config.yaml
n_layer: 9
d_model: 192
n_kv_head: 1
d_mlp: 512
vocab_size: 512
norm_place: "pre"
rope_base: 10000.0
attn_scale: 0.125
tie_embeddings: true
init_std_qkv: 0.0361
init_std_up: 0.0361
lr_mult_up: 1.45
beta1: 0.95
lr_head: 0.00541
Each number is 128 + 24 x the weight over its row's rms, rounded and kept within 0 to 255. Layers, rows and columns count from 0. Numbers have three digits each. The size before them is the row's rms in percent of the matrix's.

# layer 2 MLP gate, 512x192, rms 0.238, rows 117-188, columns 0-63
100:145138114152146127101159067156105103143107105092129110149145160118126124163124109101100134132110123163146153122130105154119173105112128119141095145121112171140133127100113134084119133149162131
102:119124120146131101171111170138091101136141117089157150136095117151174085101170113166119089135154147133115130127141136146137161140131140107120147136120165108176129106097096185152139122101091113
104:129086125156114126140161158142127113124123121142144125117131087122165127124155125135097097139138114137125137166151160159180154110126139133140140070145105161122134113101128154127162159104141078
102:118118109116108129136140138094132176144186119077155146107131174148174112162084163111091166119077139143126133137127121142151137131116117081090128130130110107157150109147112095113160163152095137
099:162171111137172131137158129146130107131093146121153139146110093187155142117120114126127122123152091176087104121141135119090144157085150119133099110102138112129123103105096138125109108154092130
099:109158124152145089142095126146159153133114148090131128118118131129156122147136158093140141093143167092113143108108133135089109107144153143099103124130123133068139163141145126097106114153136122
113:110137141096137129146168147088158137159112147168117126119092142187104126063086153111116096144110103081102115145166140123124090142150097088149138134133069158186113121144136102137142168082119131
098:127137084132135127123111126119197140151131143131117111148129165120115155133155107119128134120139099153133126187106132181116123125119137131126143120131151146134089093116123135120131101134148137
102:111147165126110140145168164120133114145125091120170122160113126121127141150125137109093125128126180126123145158132173120165171131134140124119147154132122138176138118139117132140116157110129082
099:147172112126106135143162162168105118112171170098153090143094139148101086100144146083134142100143149134120144135145167144137141095121147123159112108139172134107125113138091196172112115127122133
101:160136103162143142166150164136156110156099109119146121171131161181128118135115129175122133105116143148103115138153091162155174134144125100102145142148189113156133141139165124112133142146133138
099:127156125148128130121138129111115120117133147094164141100116086098107103131148074112135140092129118109115137133124137144135167145119108103131119126120164103125113083173098124165084151139098124
095:098126197143143137136135126152075178134158132100145074145107145112095159098129110087110138113120124156106160123127117131164133135127142154156119104160145105111122107122176160132169107135130126
098:118157143155172150094100115143099147171089129127102127133084096126117149155143167148169124101179125154167143113144123147140159108131148109128155146119114154100162142082150113148105101081128149
097:159098112097143128109223123117119117061105136127166182158153137139115154107107132123107097149122149149150147126158095085116124153120132163137130120135121132139113097141157176113143096104162071
095:122165132116163135100119160123109159128124137133138102134143174131124141127106112149048105127118129102142134101096145114162086079114080138106143138155106144117108121141150124113131160117102109
109:131173134123162158103131127113107112134128156124155157133119124133136101114146201088108117099136158131111156139148149129129089198125121121117137134166072119085097097089142125109158133124098120
099:136141119167127099145102140127124119131106120153066124110148155139119138184133159121132151165140140124104137133112107143135135147118124126090127137092135137156145135128102175100147134104118094
099:107109153126161169157133185175146119124119124112099093152188099119145157106135160132125155120159131128140088135124153141121161098107141153149139157068104146161139128124080134131134169134123133
103:088142078173152107158098157145166128115148110171091111121126147178118148106132153099155143101119109147131117131108128136111087132116125138145111089121091081098117106164130108134154122155153138
103:154103111177106121092121093101135136108142112153101131110107145115111105137110111141123133168175165117170115124142092126102156136101101121141161135098168172114120142122154136102118101132134155
098:083149097187080146100086145158122146098142121116112143127121145117159100127140118131124140150108151144135155116136135115162089164152118088174156152115100157151146109137139149080102110117114099
099:150155131122123110177169133139083137123170140141127130105120127124119098118105146124100155131118148095131128146193171163123169129102137158114148127103137134166113136112131136174070146122130126
099:155105141169156154100110113106114116107130129146140119144117118154127131174089130166095153127104132061143130100115142096127116115158125121105119109157111135132118130123147170123127106125145128
099:134136106116135117087128126119153116086089141138127118122143132103138134132104104110120094075134123173117101128124127135109119112117138127130157132098113167116146117091074153097126113135122120
100:148150122094136128129123066134098159145126142164114119135099165129144119193122135127118139154139100125109142123139138126136134100145164063150153144127179096105113145103142107097143104132162148
097:138101129123158171158141140190116123126091134132154112114123130132139103152135123103121136163128108106157163086149155130115133104124136162073137073169154149138169098095148154142127165140158126
105:116093156146121068111095118110153087101123164085130120089109129138117139128136172138140126176109114147110115129117121109160116094137089137158181098148166113166146129140116099140112138139112144
103:147133177145142156121162114118119142086180133107175111115125131133119130135185100133106187134100083125123126139135149092120112149136127106127161153143135105163124150121108099144127160114162153
106:133136129146116152109102149131117154119146133120085091157127150105174114143161176114118147118110102129126158117177126133111142156160078120141147084143129118111147133104112083120081089083143129
099:149141133150162109112137124156112119132129122100144121120177182090093116077131107161135079129120140113136178102148113138090111099147130124081170130108093134132113127095136152115137157149113154
100:131111146126146112113131143096124126104092111146140144137165107173108154146126126165172144108135120101130048110133122165133116105124154121081156130125136131156152115156127146103110133130137100
096:143135127151094128111052161129146159133103140124134145061148124148131150096149115158154082152105097127116113105159139113106123138110144152168089152128122169120104119168133123088150146141142137
096:099160139114156162114109084136138146129145140067128105142132121130134111142110133127097184105141145153141129134145139137115152144127142114143118098177067153110152134111157141096103134129121157
091:166120108152129118123108118156160145121143081146136166127106146130161098177133133111152146104153106101158138143141147119154133084109116105105072155147079150151161116143116105146109110081104174
098:175147131119117124109073131117107077137147096072111108112137105144102099118100139117134148128148094117123105162104084126104139120127116180114126129155127074157093110083162103139114130134105139
089:123140129128113137136083109085124091106167110123092151149134144156157145136099142131140114146126098110154088156140122088123120146147147148105122133115100141173111131149153119108135121152197132
104:127130116084140126130172119167149105096154155104107140151113076154121156155129139120158166122142174143126140141087139132089129128131124092155136131056121152120107182142121155121103149136104087
098:108182111132146136153135171127114093168126134120110143129147111123124137142131098122137155145136178153165130135080140107123113149098123091145102116115102125145113116130097130135139085123126165
101:116147127146136104159094105132127110126147110092091134084135101126149100140100149076115155108114131098152103133143150134134135157154137151122131075138132119116140126112090151129133108104108127
094:145151119145130164149099104157154142112152117104140157114143150126130108135128109140102140112139137153169161144150124113144152127130090140129095127130116134164126108047112167120103098157066126
101:089085111129152154108117114121115148152098134165123143159088161091149140165092123137128118114143095150095140133095161091112122137156103143121100134184078134115141120096136153116162185063159164
099:144112129174123105121148119105108136102104141147127156131146154162097102135125141123147135148151095139116153090127120134140133114146126089149108131130115167151165133093123084088123130140152144
099:103150120185158145138115096126150073111143123128131094116154143139112143138130142151117138121135098094153163102167125096131124103121082110099149108108127103110142120144098144151176117096107129
097:151108114163155131132139123124128132106104118096190148127145136132071150138163133095107140136110138127101130130149144122100126143162118084152155115109140107153123142150106124130126116144154096
103:173107167107126116105125079099176145123141112153153168144137141101128154113132139137142121097122124127131098161126133103135138138119117144136140085155120156115136144141141115136133171184131133
105:172102159107149125140110150123119125143146136146134115079134112162127117129134103121141139115106090101082126120163126147130130135144131125182140179172109096167092126092122137096151133134090140
093:108131111137137089165130104125130109109112113102111137178174160084138142100091121133110157106089108147132122177124146121184107116139161154088121135115130081070097148146123172121117139104089158
100:132116146141138166139142135120135094114105148140179147098170130109111128108149144098113100128138120138126135158124139091121123126119156133102119149106150121116093110128136104106143153153082142
102:084158113138157088144103175117155121153067131126138154135164154136142126138126155095122103121158121141127114159129151107151122075136121170135090117107160111150107193120114123145101128114117129
098:142112160138096059089149114139120129092151153154124186168110149112108145136136164101067133084142076151128137186144119161122122135148122092139123142135115136157155148072100144113160085103123115
100:148121126086094131113158129113161147162100130146147103125088125106135091108152173161086114150156129114176116107129139107160185136101121133148136173113123155124090090161137133154127108131119127
097:090092123087142167169124125079148139146169118163145107118103134149120116160157148135145126099149087156132135131157137161135146070119084138124105159103153111129110103156126089109079131166078122
099:105121171143175136128130091138098159141130103135118190148158085107128141119115074122143137097104122134136141085146138107131085080119115116120140138117144134110140130139139120135091115124179095
100:151106173126093099116099133113088139123148140096158108124128122139127105122116142131095110117103148110104112103144132145122175159168135094142116100171146122148138139108116156135142100142158148
102:159140141132154142104148153120130102141114137132128100064077139127140132146153124181131139111138139157130113118108130148124111118196142132090119073105126148115101115150116135123138113133158158
101:145106128105108094107129110113158125116128153115127101118147129158125119167139110130158119156114114105147122135155124155171069111139184120158101126113156120126132131101104172138104134156125142
097:155132086120084108128121115095158101136095127114133141115085130153185120123188143052134111118130126113115088156090117139068094143117110115131130146123116115140110146119106146126099123118191189
091:136110123127142098132126145111107160170190190133158084128121104125136179126159121128111134151112058101117165131118118135136121129097108117115141130156139100114101139111122126123169095157146139
102:155171156137108121135107117095127165121126095128169125098092160150141111135088146071115107160086114086101145104126141153178137131115139130100131117078155098113114086128085116168143156075119121
098:111104123112130127174124148123110139105130077142104120187104110152119105120129134125110138131100113155145119135131114121183109144147157084104101118130145124150128149149140117109151098129125131
101:110144135116101154078121121139156132085130120133158123119162136121091096124159122144126155086106146170108159139131171077133124136135162145116119166095140154093134153106110161137098138123120146
105:116137103169149102125103123098123163163104161162144135128109137141159181168138132126140149106144096131162139105132147169126073122111096156160126151156115163120110141157123112101107090123098126
104:156071119158146108155148131108144121096143150145127149137121115132160127102165143116111180109085099134127141097123099149185107145132105143119161119116187124146159137116127130084146130142083129
100:116117096123111130178141142094132138123144124117130139121165128094167121056155157120093136113118112139163139067119136138165143129188110149134144136103080150090116116143148156098153112154158112
097:149131173142179100077143161144142165155159157132115142144126126133149152147111105181144117158109103139091117104123140171099097152143131117139120114111159186164095126113112131091135150125086120
096:146179089119108137130134132148130142172094109136109101114098126125138134125131137121149135107131071148126094166130102115138089116103115152150099114150077125141122131131128137117094101167168093
097:113121125127160133112142124141183139151103158112104150108121129120156138159116139093134158141082154132129134140101121099128129123130081146157140175119127138089164130151097122087134161101121114
097:143122138118154113109110158159139096049132059142139132170145194142137070128145164160126148157107162121184122152150100124119128132084107164146124139093175166109101119115159083149124130123137093
101:122131148138140168164141093127114142117165152106128114107157133078128101168126144130129105107136083129112108111197165101124122178107156157095134110163134129093116135092136151136134145154117151
093:145149135127146131104114112128118156143132121150143145142085128125097140137111078176171155062136110148150148169144100123148111122106126106130090124151113171141164138110113118123061145122113136
096:141091093123150143161107135120087122132110092150101149165132164090085162129158166128166098114108154109124075099093123137112097129109191120126147098157116146098154106176133139127171118117161183
# layer 2 MLP up, 512x192, rms 0.234, rows 117-187, columns 0-63
095:124138145141138124147075152162112118111129134129109137103148146128118093129121157160169138116117118170125140146114128070134114097162124158123130178075119126115124144124137152119121099131168153
101:062149105096110081155092106113104090123106100108114103135127123180128177142094103118128135124142104116136129135116090150118108136159192131103110120087130143143102124169116121106129136127158119
103:101097096118139141166103139104140139133163143116124120116126148106153136170134103146101123185090121121139148127108101085112127133146151141122109147176143143131109162132172072118082122084141095
103:093135141119147131125138135158104137127112137125167126093122132119123101147138103161149107112166113115142138134147133128125140126140136146123112151118137099099129134125128114170138108123130118
100:129094142090116153113124143125137129123130168156128123128128143141129130085114121121129108125149107095133111112149124108203147106155168156137093131145122125096110146137169141181148111097164089
094:158141134127105140110148123159128166168111126132159136121156124150122114130140154090164182114150135096108103176106128125142132167121155132144091135110109167167124103160138128124146135129137142
101:134147139164112139163114112102091114077121119157148092080130125101163150128131120140130136119145163121129096135118130089109132112103161095113174131128119169107126132136138118125151124136166147
102:099135139104116102134183091152152100122159157089177131124116121115130135148132188089142172113089126136126161165155145098119192110092159131147095095145150119120180120144119139138192098106117123
104:124107148139101125145174141078159087148101146131108125141102110115127132124129148149135125091115157126130109148115178147128109143109075116135144105142142201139127172152130154139099126125152088
102:156118119121138083159157146141127122159106164141141108129147124107133132189154129133115092106133128127150121142095104097114142136135125140079097122090115152108186105117150150169152099132111107
113:130088127126138133090101109126109117142128147156062135096140144121137132130129109102131086130137153078130155141140138139094110110134132128156106138106157101135113069170140119141168125095110074
102:100134152140129150140135124107113101118102131146090131116126121123119156143090139149120110127158072126142120152119112134141175136147098098083081088070120094118140146172138144099165124125113147
098:144100106161092067125150111124142097154100110116143107116137200127140129125129161104102122160131133125131083102126133154088097128135125178140099106132176169115123120161100106105115109106127092
100:095160166121142113138132140142163137125136101125115170129097134148135165136137158109122129124135151172149164118118150131145132145116147170070100140088101142116131146116139178133122136177113105
098:100113098137102157170117181112167095115130083113097166104144153143110107115120172138102134118097123106147153172128175122113142162117139102111140122160160124142127133163130099169150124128128110
100:137180150132122149156148074203159151136124088112129126088172142166140153164132151099138119100151114131126151157142127158137139133157137126113158105135133130139181126129097130133153160119116135
097:120092119126117116120144164140099113135083087139150099111165107152112145146128143126161138150121139113131145137137130144173135089123145143086148142069136149134140099099180123121120102109110135
097:148167138146127132076132131091108146120132116142177109057101118118118114147188132147114149129123147153136149165121101129097111126126101105089067118125131113154134114148157124129153123149145123
094:140118125122112180145104114156157163086118138110103139090124169156127139125147112081143100112064136141138102120140153110120135086129138129168100091114125138133146126145136140152152112106141103
098:100119100139137154107122115190113141136120127175128169120145131100091142137110100127131137099114093131129106175098162099103117110122066157142089087146123151114141073149153132112113123165172126
099:180102096124150125156145127126109105129138110129152159080120127118110135121142159139100134108127078147159139130101164121165136160178146177060098136126099077151090139114130120150130122145116114
099:161149106123102173146094081131143134093147080131160119160130112125128180183136103140088137170130084106133150119125141127112097182121128181125158143153123110109159153163150120121147084147118135
098:112114067111123077103107085161112160100146115113104136117105125125143136091137125154146094164152118098141129111145127153125160133140128143110131137127148129148159142109158155120193119129095114
105:125147141138149131099113139131135141146095133108107138143132132105156154080144104172126174084160140153164146119094131138125137108169111133119072109158173178141125146119068113092114136119115141
102:073096128156124160101130091134138123120102145141126139107102146162104115118151097147089153093105104161145131132107134141115105106147134141146159160096102155134098133137097121107108118102140099
100:088079131129158125166128129136147133152112188128107119109137106149141125130177137127098133098121149115156120145157132130122121133133140115137123101145117135127089175128133097084140141107152166
101:105134176099128141068119161123125111125130142162173133116154109118139104095118149135138146119125116177095130106116125157120131126084145121140130127138119166125137135122131118125137130151151127
099:067140142165138155106087125072139111108131149088144106161177133111098140111146140136154135158127092109124069117154100134160099119079101137184140117140165127159105115073156146100130152137092087
096:118145139113135050158149092129127133136143161101065197145102118130159121116095160134128137100134092144102108130127110117130126088138103123122109133128079152095152155122149132176122137123129137
104:093126140137131177148118095131136156116117120100133129123156148134133092106103136113144122115147127131138194106149114143136113093146118132132083184127122132145102159189118117093102150094118106
100:125153113145169128114150098132124114120111114113108114152092175127117141121116166114148149190141126150134134148136141110145154148143101126098101122144144175116126125119113127075144125106140072
102:124161159146148161089137141145088098120156115154143189136134128087115145132083114120095097150142146135116134160112110125145119140109167132176114108121144129136143135112085179143093085178165120
092:121143149117097146128166148073084155133165139155127082141100150179094147114163124081088113145084143126086148130128135137146148136129164114113137144132116167118129106147131152109110127142154092
103:122161132148127126128137096113140108104091143110130148156103126085139176169130106133094099115133156138100139122123143126174141079092076160127147124160166170131149166078108128178117112102130112
093:144153115131150135170136154151099155143136111113152147102140138137118124129138095125096135146151099097137143102126134115108190107134156117140095101156164114111115121132135122125131082141132149
105:127110113122137143108138112122162078152145150136198143146154155177138166107109125125087166089154129091147099172109164139141086129128119155134140166123139109149106098133155126118091138152138118
098:094134123124118095136151126111134140119175192091112137109118121126185167150152141149100137157150113137106134113096125142167095086203140140127117151073086159170097150114099148083139134135139166
096:140124132137140084124087121084171152162130148136128169156120152116120092136147100090180113159094143113158112135113115143108121099121090096140132093116134098094115160117108129140147122126146127
098:124107111144160182110145134111089165127092142162093101141100124134175110085151125137141154148148123133124106115160139129135105094112140102169132120126076133115146112136142145133119199104164148
103:122125110112130183155128161121156178123129178123125126138104112141108139121117129109139112122131138155164097145140129072112159101120099121151130146148126108127147164167141157101115091109169123
098:118167140159127185149096132108117127125144087103127167153136123112117142089073130147137147091136137158161137164138143140106148099126137150131104101100094077109160109118134112136130089124122127
103:114142115179110167170118106167138069109140110150099146146063106151114124092095153110095158137118147123146117174113121156122116143126118152136096165154156115128113120145185151085132144107117110
093:157147151148174125159134128142128127112125156172101162089109109107132116127117113111150125167141118124134109145154111154109102140111126138129081127143145153108107103132139154136095171129099162
098:182143155131143133123191134135122083117161138111119162117100136145096145132143139141171116102121148131151157100093145088129158107165108135105079114163107151170134111095138164089118128099129105
093:123095159112095115126132132107102125133113121118106120110113122160140124162132106097103140139136126143166076128137152135111103155127130089123128114108134132135092100125105124127156071147112153
102:091133139139137154139096099167102148137138158145139068170162140128144134137185150064125099169165108137108119106128110142126093146099158139119147089164164128159171147084097141124116135104148138
103:132096117133179089125075172123108099122082178161140116095137121108105154095162147142117137101101080142100138157109096072111125171122135118118162119086159158105124111121140066105146121158075137
101:139094121172136125093137125119132124165147132082101127113118172150105150119131115122139154129141115132120118138136109146133113125180117167154113125126096119135133114132106122149136153117096113
097:122102101140097117109180097114120098154178169134127133132139164127128127107116154103096139134156161128154099081171114125105124129125155116153088175105142126140097150117176126131143089132112138
098:117137149170105111140129129104084124115103168128116168124078148153129126129152085088155161117152115098084128139126112124096110100156133144099142134150125149123191104125139128104117105117151159
102:121142129139156133166118164137139125122107157118128162097167147157158115112088146129112138077123145141112112125133185157110110126161124127112133146134135133140100143188136135117097139145128114
105:132127111129101115162115160171134136139102145153118115169104080140098183136193097134157129125125120151108159108132111116127131161131148127093136135113110112177138136114103079116113137145134118
103:109129173164142120126136101123136088149113117096130143129115113114098132165170137157147135112116143121116141108099106142145125128083150064125083145157091148142131084081152074113123120131116172
095:094122165137144160105131128117112112159132192131108120066049124109116128110121155131085151081188115142150152134138115129151114131138081123138133129158118142123135133111135116097144090154117110
102:086115147088134106140130116120138181125093123115143139118157071091136105099136133114110112121133120138115163131098138116125154142128150146156119128108073111141137155115174108121107171097134113
102:112115105174080133142139157112095139138124121091117109120118154120118117128144147110156136151132108122095102168115099106170130115148124142092158129100114137132135111130129127134126135176129127
099:108131105110131112087147134085119160134138131126141120075098175146110135118150142142112119130112170072104166113133094136110134111142113122132149107095122165105119144108169138113146136097125148
105:125119157179144141127122108147109135110130138152151130127071160113113084132118113145127123156102064085108157122133160128066159134141101086114146128154119083116127126166144133135138099097120133
101:126163106122152082130144174106090130140126121130114111138100176100130152160113093148126125135114049137139142117139061149162120123128155080131150132100094122101114091144163121118106086103125102
102:151158127124119103071188164198093096136127129138139149110144114136124109183145119101103113166097148109106114123113124160130126120107138075137107105142103176111117141089175158155144115103116109
099:112135134147157144145140063154102139162113113123097171131095126102146127116142111127165153104135174111097110121145088148146105148121155151122132140132120132110139131147111151168081116113105098
104:145151124140081142095095146168147109115094083155138157152121101150130131114130118132140107078123126112132124144102120103101137123111095132159094178140132147107098129137140146138130109113114111
098:134082090121160139147125120120156117125164146112152137139105096116147145139169111161139108129155070142125105142125092132139138080177128051104072126137096096129133116138113148119120133128102107
093:108171157100130152101128163112124106117134165164130135128200131155106122103115169118124109095150121117082154097148135083102158123162138110158145076118147160145152172137122158149157159125158163
102:137132102107118093107115134077118121141139153123099122063162137127139106142157122126118087169126151117157132130145113117140097140151147133083152142116165096167110114135129062164143153124148118
106:156144163066150141125150136119137104136142146188106112122180115144149153108131129118106110086120116165134128176121119129147121150128113106114101136145133122119095129128140143145142148128123112
100:133114098133136110063127123122132174128119129136118111137108162136180129162114144144118122132115134120061140137140139096092158119125125111151165177120110128129092122130101128164122127144124086
094:144065160131109149118153111182162105125129129143115170080171120127122120132125153155145098091126130133094097128121155154104121130141111112109132154140124173119145108140151106142142146094136120
098:114156170133103137143133118162145135111107107145153115120102153110099139129149130112120159121124114112122114125141128125092088104111116167119107106106153137119096103140105127148116073125147150
098:109103137133130114156094151170153100105089145127071156120109098139091128113143123161146109134109137131135151160125086123115152162156123157104183115141116089121128138124153157139159140116094133
096:136132093181164168148165136168127111120151131141148146128153117139119119127116111109165161115157154134132083123136127095147155131124144124094135095170117161113141157151164164140143146152142152
# layer 2 MLP down (transposed), 512x192, rms 0.143, rows 117-187, columns 0-63
102:176114099159141175106098151157076101135127087080117136151143106146127117125156147154144145129136151085134112152136147104118114121146138090148118133098169142162119088134127178170111106104129100
101:129131131163176172109145140157130144115137095155146129086147123130115157150117159115147132153147112132090122156132147135124106108106116135133116134135155120103120118125125154137144123118122159
102:180131167145114137079136114158124090133156112151120133131106125158120116115160126134087207124117146110118117099121158143157136118145137104107149103121127142117135119139194099123103144111168123
100:132107136169116127069152121122149119122092165126096150126168135140100156165148129085149084084126149123193110119150119083107133100154153157094130129094157149119178113130098122150092166150200116
099:116142133148162166094152142117120142125126100123098115115123135095169142151140141177129129132135134130127089105131143106113131143116080136090156153105103157138096106108144162113111156104101071
098:142125106168155125128142101121147087094114162123146127146107148140171131077077157137133156160106168121137139138169150101092132128122145212139144153117158173115164135148123125156142180112148112
103:119103138131124138131138083153094091142106116107115128139153074114125149144096089158116147118137131138126106167134090126139142091128117111114125124158155140102150112170142123133109114118115101
102:145113130138115130148133158149149104168164132160134184151106136107114124140143120142095111114121086108134164125163171087136151139134124096156131099112147122126100110117144105124141108123123132
100:128093110168124152138123089129157141135110141162110135094129182148119118114177146103139136117162101159130109133133173142110134117129120087157142104145148135137079135088146097155108093127141138
102:152109102187125114155129154151105111124093152122100126106175165144125132172123113128176122150123114124153122151108083124129142161143114095158118122117129123112145172114093083157130122104108138
104:186090128178083125104100138116133148112144115177109151113124118140091114067137146148086138127085122162116146110122117094131123107150137112143101138089162105114144115133149139112148122125140129
101:134145135138145139119089127171156137111129175120131147100120057119133115105123117132114110167119121112084072136154103121137124153129125131141099168159112129097128141125125100136133146145131173
096:145139139140104153129127139138193146097111095107112124137131122123132125151136111169064161126095127144099120129124141145119145092129110157153141130127085160130111136147109170103128113160151151
100:157148121127150099136147134129102122102184086132137113150061125102121140152141105115136160119130145138145145127141151110096147197141132113115128114101131122167128124164117125147114141157144138
097:159157107150120100138125130089122137120117117084139140136129096124119130096152153129092121099107134125115170133162125127129097141153135119146152118119173079128107139160144068092116121121092101
102:109119098157164101124115085151153099125107113145124158154125152134142119142106108171116126128149130158128119122149117163174149111135108137096181117154106088142144130137149140127104156148089147
104:149164104117119102108144133161162123105141107153103120153133154111117117133068139139129168114145093155131144086127141140140161078154119131164124139146167106118159132124144106186110158125167096
100:108148130115133101184103124138131144138169128126143136152113121127085135112179113146122097140117155153122167132123102158115081134107154126110117124116163136110170136133102114109115145155109113
096:130140148106140116117142124113120172132147162123151119105134170128147108129161090110120124129146100106087150147125170114144084114102104131109145117079091116155150130160165154097113109120105125
096:113153174085113082129164151154117152117157129094124084102154163176119080151125105133147142128194126089105079103121082183171130129136081163113114140100161136102123139124164149128106144156110124
102:173111078104113075171174139142150075111097134118138097114148167118106128136130107091087153122159099098112117111132142095148125086116157117151142143126128118155069143083117133114106122154124134
102:144164146101119112111146174116158095151146142159137131124104126101149118102115117150159116123124119122123143126144103128106112141164109120104107093095114121160135166116111153142164130139160158
099:169132142200094136136079130171127104139136080118132118148172130114136198124137103120195144091117091134198097120137080102129146132129121147108109059119150110137152130155132155105158138125106116
100:095123097107138090087130156144159148157100137113162110118152129111109158150123084131076121120129126176094115129118136110116126119109164113159117132136143189170124147115126118139128120113166124
103:144151082128097143109125129139171078144118152135130113111134161135160141151151171163173098131137148094111113127078109079106089125105172104155142119079130152117091091155118123163128127124112157
098:185149135120112127109145143128138082140136086119131161164100155109139114113136122117126134109147136147084074118111119170095119114133129161129159135151114123129153148116123139164121178069124171
106:139115129133129122105132188126127137156115125167138106102107102107132132098139112122086170097120121107094156104125127109148129115151148113121151134086123128111151131142129174179101142140100079
101:161122153107131138120100129138133106096153117189133054129140107129095141147101128128133123110157169104126107149109112110186131163128124140164133159119127158118146134115146151137136167127165130
097:098138073129145079121130112155134148144146141122105113151118151115139087110152126125076136082112098168110128118153081121149138137117116119175098126128132123116127103144132079153193118140166139
106:097173161116117124087156137099141097142121144133129130128140161129123124166092093120117172097121083130147106101107113122130135127114106151120160113162127153090127161165135124144115152150074122
101:095140125124111093162142125150152157116117135104135159104156105136090124155162134133134081160092133118151176094108118111141148079110128145115097130112142177111090096086154127124133116115094111
097:122134145116116121132156147124095119138159077143148159133111139122146114144123107116100119151103109123079098104106068130145112104109155113152107151099170125137118125144093118152108138147162127
101:152120132137100127110160086127102135131127118095135090138143100119118124129187153085131131105102115144121139145140107107131126113138139133082124121095068125123139101174098136171124128143140104
101:144125130127135116086167106095158169130115129108093151132070107135107139154168129151135133073123133139076135160161154137097127117126156185148087090127147133150130138111124111139094142128171116
095:125113085127149132117145082121158150146136127125131099158131118114169125150110142189128139115115069128112129151110161161138130155138157163090131123109101122115112066155112094160111120109156117
105:157120110138133105118121095109162124128116175143125139144136117117159148112105103107123165145096084139124137125134103103116100116152094122132122134132164167147151118170138122179125104101138165
094:155081139120193125156092178121186088145142109144077135104198151107094167116109090143123112126098127104099116149122117121128117097133157121120146086157125113131144108127128106090126148105107136
098:155112145151101110119131144136117128112148141135086109114142102134176185141149112114129132126138112140139133135160123113171133139122068123118115119115165188121080146137105136136157123132125103
099:138127092143090126098123102186160168132154104105145142109165119158078155100119155130131138113160136117135110143155167135128099100133164133093130086090168076155129148145141102117099156088121177
105:127116136126144145166156083080144088146144114122110127123106170120123131116168178153103155112114163110131107140137121086108129146150174126147125103131124142102113070097087114145117151130110127
093:136125112126139071088152095149105118125142133093215145146061128170150115100133142131101144147155118125160118162159097120107113100120132150140116121150125090140093103136121162141110132114098135
101:072165115086146124096125081073127151114124126114169111139076160168126155138109118142163143106128160131153122127119113162121132096161143089166122160131119135152109126135143129116102149095129143
096:140105108144165146117145114104121109143176165158108128058126102131110133141152133158106124148104086134172155127115123137140140158167134087152140136138176155133159154174145121137135142114087107
101:126137162105134135087135116152127133084126113141134071095148114136118119142139117117142056124188137120164098151075121151142112143118124123110089110145102169159113155084149121120124127126100120
096:133119134134136141107106117117110143163118130163140127129120086077074137107108121153162123132089142090108124149128163096185135152125081180131109097122132157146149096134160128105150102110160154
104:118148119104097128164129150101152117129132119165108119110154127139122124162113162153105149139167146084119139091110145128105139170082160135157125120104099092121162135132135163089120135124171161
102:136106097121112155113100117229160114108164120094136158120145093154132126141140104146096124165121132136133128149167122131084141180127149105124146140149128101106140077099092126088092157185139080
101:112160109164130142095130143137113082129136104096065129128122153153098169108122124149123133099162165117131083131131160141136134155112109134179121142128068119061144163133113110146118155131138080
098:089180154130179149141159117135104105125109107136127104122138084160154126127145135126131117151147110183112123163174127145168136132125135134161085196069150149123137136140124158145131103130123113
104:145133164112139111105148146171107146100092104137141149090105130114119107119149089116177152121112158103141139151148082165123162128109132126132154134087142139135103164117110095107121119122127139
105:099133110114138113101128156114124114181085106120122146101128164173168150113146144128079129118157097140085095132124137122126170148140121103123123161105126077122106170169108109150117182125154118
104:165116129128137096129154146143129121138109112140104141187113138142119168111147124100190105122138155086131127131095103131144147182123106109148142137123140138138104074160138146120130146116129116
100:146159102120121134146106120101150122181117118124169130089088089138166103157116098128096143109092114167146126109100068125127171104138120122169101141128171147134121124119152115118121125098118139
096:137127119107143115134161117146142061117136114117160091155128156124179112104139118126155120120122131131093098141152130132179161144175127115142124141131151087118097130153111104082142130112097177
099:141138127143125126131102081152057063141152146107117141074116168133170102157205162131146124116155121110163153159126162120122113093136140142128112117128171126147084132145117122108139105092131130
102:118149140109136125147141121105106159132144130131147162144170125121110175135130126079133125109078129095096124106105126102127146092169141095136147100103110201114128076128103118066095105151091125
096:122116122113147106112092149123117114141110137135141138153132165144145125134171126143088160177130134121117122145153143064145095144129113122111102131139096123081133157159122150130066142155082114
101:125114135106184133149113095133164166115131153138126138116131117110112197126136118095103126124093125120139113115119073117150102121153106138124129139097175165161138106111116129145087153108143144
097:139125096127150146123100130136134170089096130085151160133132114160121164165130126117115106113110133128112124112116127102119169098103104173136108141090162105161127129104134152145127071142120135
102:155122136111162153110133098085119110157147138127098149102098089097101169119103132138131113113149120134162156120111169092132089094160115138151109163107148138106163156110116125092147168090162117
098:105118122145149107130125172141138154143114139104120154135139111136114105162183086110093140140119117087133141130139086132145124109117150134134131090164095139100134061105169110092169131127116151
100:127156107138147154147116122141136124094180133115105094124125134099145118154154103124117107145113123125129118182072101147137148132143120137156137156128119110063107097154087151144137165129083145
100:114119117082141132146066097122101133099163114169125131131137091142100092113133105078111127098211168117128113141115120128095132146188137115148084153137145141110086133123107077164162103115114091
100:103135111137107131110120123140111139108157145133100114138155173131123147098122102119141119136129099124107114088145193158142156092143071064109155083121120139114125095118110123185115138124104147
105:151146137091137130150141109150171125140168158110150153147161135101119090098118100151135135115145131139114180169100137146125107174131100114139075096122140128076144115126129105121135108096135141
103:151129124080143079130136142138130140117108132110125161116157176084090132135142100108124099186127101107128129107140100101126120099137127122120186093158159100134129101153110135121114150163134146
097:125130137152128131097104107145145106074151126146092119128156156182197100086186129119135119147158126182122125113115109139111101126120161158114160140123169106123081131114162147170111154131136150
097:130105142123115119074131131141130180131139165109134172161151168131098117126037153111127109134191083112100138152134131110114111110126157126166159173131144097081173127133146128140101149126138136
099:165124132154127135126128139125098143131121100122103157145115140135141139104124137103124164141062113145115128076146122173134140131096131127110112171157130158124107138115128140157133135099105137
100:114128137099129129134141121100120093147167160149111135121118114112119136103109121130164183128075123137117147144127159155107168160136101150151152161113148144152076114149145114095114151109159082
095:090152090132102127124108132077163136178154128101178118110104207147109119107096132182138106156106110147128141146109150139148069126126129138154119091114123111124161101117139097141120149148130174